{
  "num_hidden_layers": 12,
  "hidden_size": 128,
  "num_attention_heads": 2,
  "num_key_value_heads": 2,
  "head_dim": 64,
  "intermediate_size": 320,
  "vocab_size": 8192,
  "hidden_act": "swiglu",
  "norm": "rmsnorm",
  "norm_place": "pre",
  "norm_eps": 1e-05,
  "positions": "rope",
  "rope_theta": 2260.0,
  "rope_fraction": 1.0,
  "qk_norm": false,
  "attn_scale": 0.125,
  "bias": "qkv",
  "tie_word_embeddings": false,
  "parallel_block": false,
  "init": "uniform",
  "init_std_qkv": 0.0448,
  "init_std_o": 0.0,
  "init_std_up": 0.0448,
  "init_std_down": 0.0,
  "optimizer": "adamw",
  "learning_rate": 0.00262,
  "lr_mult_o": 1.48,
  "beta1": 0.9,
  "beta2": 0.99,
  "lr_head": 0.00805,
  "max_grad_norm": 2.0,
  "warmup_steps": 219,
  "schedule": "wsd",
  "decay_fraction": 0.908,
  "decay_shape": "linear",
  "final_lr_fraction": 0.0,
  "batch_tokens": 32768,
  "max_seq_len": 384,
  "doc_mask": true,
  "train_tokens": 200000000,
  "max_steps": 6104,
  "dataset": "wikipedia_en"
}
Each number is 128 + 32 x the weight over its row's rms, rounded and kept within 0 to 255. Layers, rows and columns count from 0. Numbers have three digits each. The size before them is the row's rms in percent of the matrix's.

# layer 7 MLP gate, 320x128, rms 0.113, rows 233-254, columns 0-127
102:093112138127085081174080069110159140063160162175124099147122169171148157113105117116169121119116141175167097126158097112157180102149079119074151113161150122156136127139161081078135205111067107112137112214129124116193068151125141131158138080188112100070119178120108090088135082123119164107073196138145165144124164130125117146118093120069134122125091126141144136145154152149101118107081
097:133118148159124161080102127132069165155149150148172091143175095128128133122152164140127063139115152177175110148131102116120113124146132135066109141124091100125039133113136156150133093139148113073161103063149140137120131160089084170093121127138085042134148048100102091182124155179122140145109118158072101177124102098126122141164130148137109173163109231129116103174099169098093169158159
095:155154143126129144107127105171112118141144106115054135155190099114147121152090104182171153139165133104104156093118114111124118141186141155116131164123031151157124125124106122157129117133134148090087070110118084061089152118198120121094122102163174139099152097105119158083090084096160157110110113103096099120065150190158156107094163155177181076168136101087085097083096059126153099153172
097:160122103100109106154143140147154200096123122112134123118144132092090116115163105155076127166109135068103148090136102157094126181135159142180141118141196109152163130153194103106120129136166122079111110064156049099141041112132185163164131106151101111098193137116122095084137071117139165106100163095118078140131120119076136094139110135149135091155079036102151099141122091089118130196132
112:136100130086169118147129170116112114113096193140170155124125098153111140107112117138084119113166100149113116116119105104092033181130166113102112149048110124146168185134144146152167128128118137140105111107153084074142137130132173146160119098178125082108189174091126101128152132156107148115140183159071106148047130086049157117145175196131110125192077134083134127081172167082133141105123
105:128136092135105116128094086094137117083083176065144080107203109150112161159075091138124079114070151126132125110105050103111125165120152125106093127158120118158151114137108126087140113085112102087136096070120131120126103158135130139064104176083074060125132147118101155134137193112137096094114098110097105242130120121191117096100096179176155160130131095144189137164113138088109102135128
109:119084143123129092130171143121087107090085148136135148097105135155096120120164119096100121090162119094119168185137093062108163087142164147170140143161132138127187141142069082088130101146161177109155146129117098201201147122161127145209141052144095104090162117106135118076103188159107192178072126089128138159117112154112168093137112147108128071097108094128141133122065105152132161085090
096:066123123133120108185126164164090134133121165093131180119120125179128122136087142154129103108129199141134166126140106079117106193150116173121158132094113082114110166096066071132116117103076162097118133116127068089153147177135119087123167087207131097136119167126117090148144180123109130156098153143123090125103113108168123128143178157136183189196075139107176059157136062131117153084088
096:132146169155151114134149162152094172105122136125160134164104178092110098142086105148137171149143109141140139138121140096136039174172104072150191192081128151130152133161137131187145124154107155139135150127197150064155156101196090042148112067166078146131124093163142089139148164127097108144137206092093150091128117155110154117160127155120120096140152099106167103088130154164059141171137
089:111098158182102121107094165129102085118150171065095155088160147186111224122128053123104125143128133157111135148091071078105130113115106126133069170114123096108102070143132093132109150114124127134170138117177131147094058135104091111155122125128105090074178129102128155131125158177100108055115138130110062137123092113100133126130130088175091149185122191116171153116189149186111090140151
089:169201139136113155093085089121130135125130174123132124147135118079101157076085180091140088140153125086101092095113098166163068157139096085169153171103127171174153172150160085102128169120113145055146073152131119134143103175110101100091185142147117146141137165090093151060132111101144144085126204137111157126169152146088127128068127154126127135147144134143057128072167156167138143086190
107:149134101112125142178133151141086073153115137099126116158142156135095186104183122142080180127134121149161119146123103128112100182116122110125113136136131086161115090123093154177104130146126112047123134119125109155149107115114148155112150121176141146117164178114076085165095124123089131195154119154132096173094112138097052114098238193162101181108147181130164021108132145117133184143106
105:148065180070128198129118158173126139102166125090138135139165136091121122128174060109123099148169110151148145114162089124114103172169115094072131157129097122168175120150130145148164065163126117121124116065121081164096120105128075108098073155133090110163115112109107076206164165185064097136183174099116140179091136137120168142086139133113174145178065167120147112148147131122149148138107
092:131106132119145130115197079110182086142113136138157119121189105106111059103160121132087114094150152159141094131119097118065120180115151101154148164093146108098152120117099185156059068162152082101119163102137111140091135106140146150099083148093129105111065084137151055094079153140144124133128118145133101224167087168127196105140126125184177135169134157127153117124184099088148161163146
085:114125175116098152103069159078163194097094147019116173091115084115109154120117143167117109120131136122107187142084147089117126157115123159111095132109100137151080093092102090130130081089112119122106059140133130154126161107197108192135142153186102111149136174166125126185144133138123181095139151123105147100104130150103137137136152108110077126139041124101140086071117078138097098110203
103:170071085120094128161182130110158122091116135106142136081132098093117145038135095116027135079165116132142180143112096083127122187116105110103118166135123102124105116097119125135099074106121117068109140082179098182154117132164163141146130127119103141159143142088107019169077135116118081121123126132171210149107127141130128159147090147099145144164133139165160087106102077099131181147119
106:149105087074151182103099137178148153090098113131148107132154094129156127155120147169138061151148147149118162130127077091103113164112144159132122150155125103152103097105074190055097121110175140114185098104110095120189087143094050157084118062153088120160188121157110074111131128109152111145124124113169056177092146107136132131191112126098155114139124078175145102105157103095143160178182
103:103093144129131167091153122149136157138108193113180171137132135126114130149121147157074134104089125189085130148178159096111152185140093127142103162128110107078136142122075146187166101081119156059144093102138122149142098178138105146128170167127162029138164117102160115110084119165077143070114152181154126147107161128133140082139172202178085124103064157141176098117159141094090126124093
087:130115165113151129154110201185071130124146146141126130178181130072129159102136092094140091193139137081090127056145116150106127194141151150122116099155115113066138087154134120092158136197121140117154154133111079167178105147129108108197116128112191137113142130086210107086152132156116151121146143088134094098139065092126070136082156201078146165130134140145154124136110148092159131085101
098:122164113118125152126174146147110092110143146166094120116125103153083194072099104128139152164160132157147093113053160129106099111111075086133129098138113113123123079207101160119131136143135132138127113142123121115148130176094098138136159121184150048122153069032143096118145143105165115104156186122142214082073132104083104097112122159076144150044128090148153119120061144129147125083133
104:116143115107048137151091137130116170115114125125144149101110119159108136121187196113117136096107160097108135114128129109099109133132191110102070159206110082097103102136093082169110123148136055095082106128222084174172131140129154158073093107149101103147156152082139137159125113100177157150121210085145134232132107141111127121140140122147122133130110138171151106126099127175176152189117
101:124086111087136095129149172143150128157092146182092150089112167157108138159115134155053143119152091183141115155183116125167171150200129177149188166176153127118134133176114058109119096138144175070131115096112103064133151096096133093156148132132164134091121110150126100160138127137115174111068138091130120124143142147118125056117188204073094104201132092093140070147120146147103145159127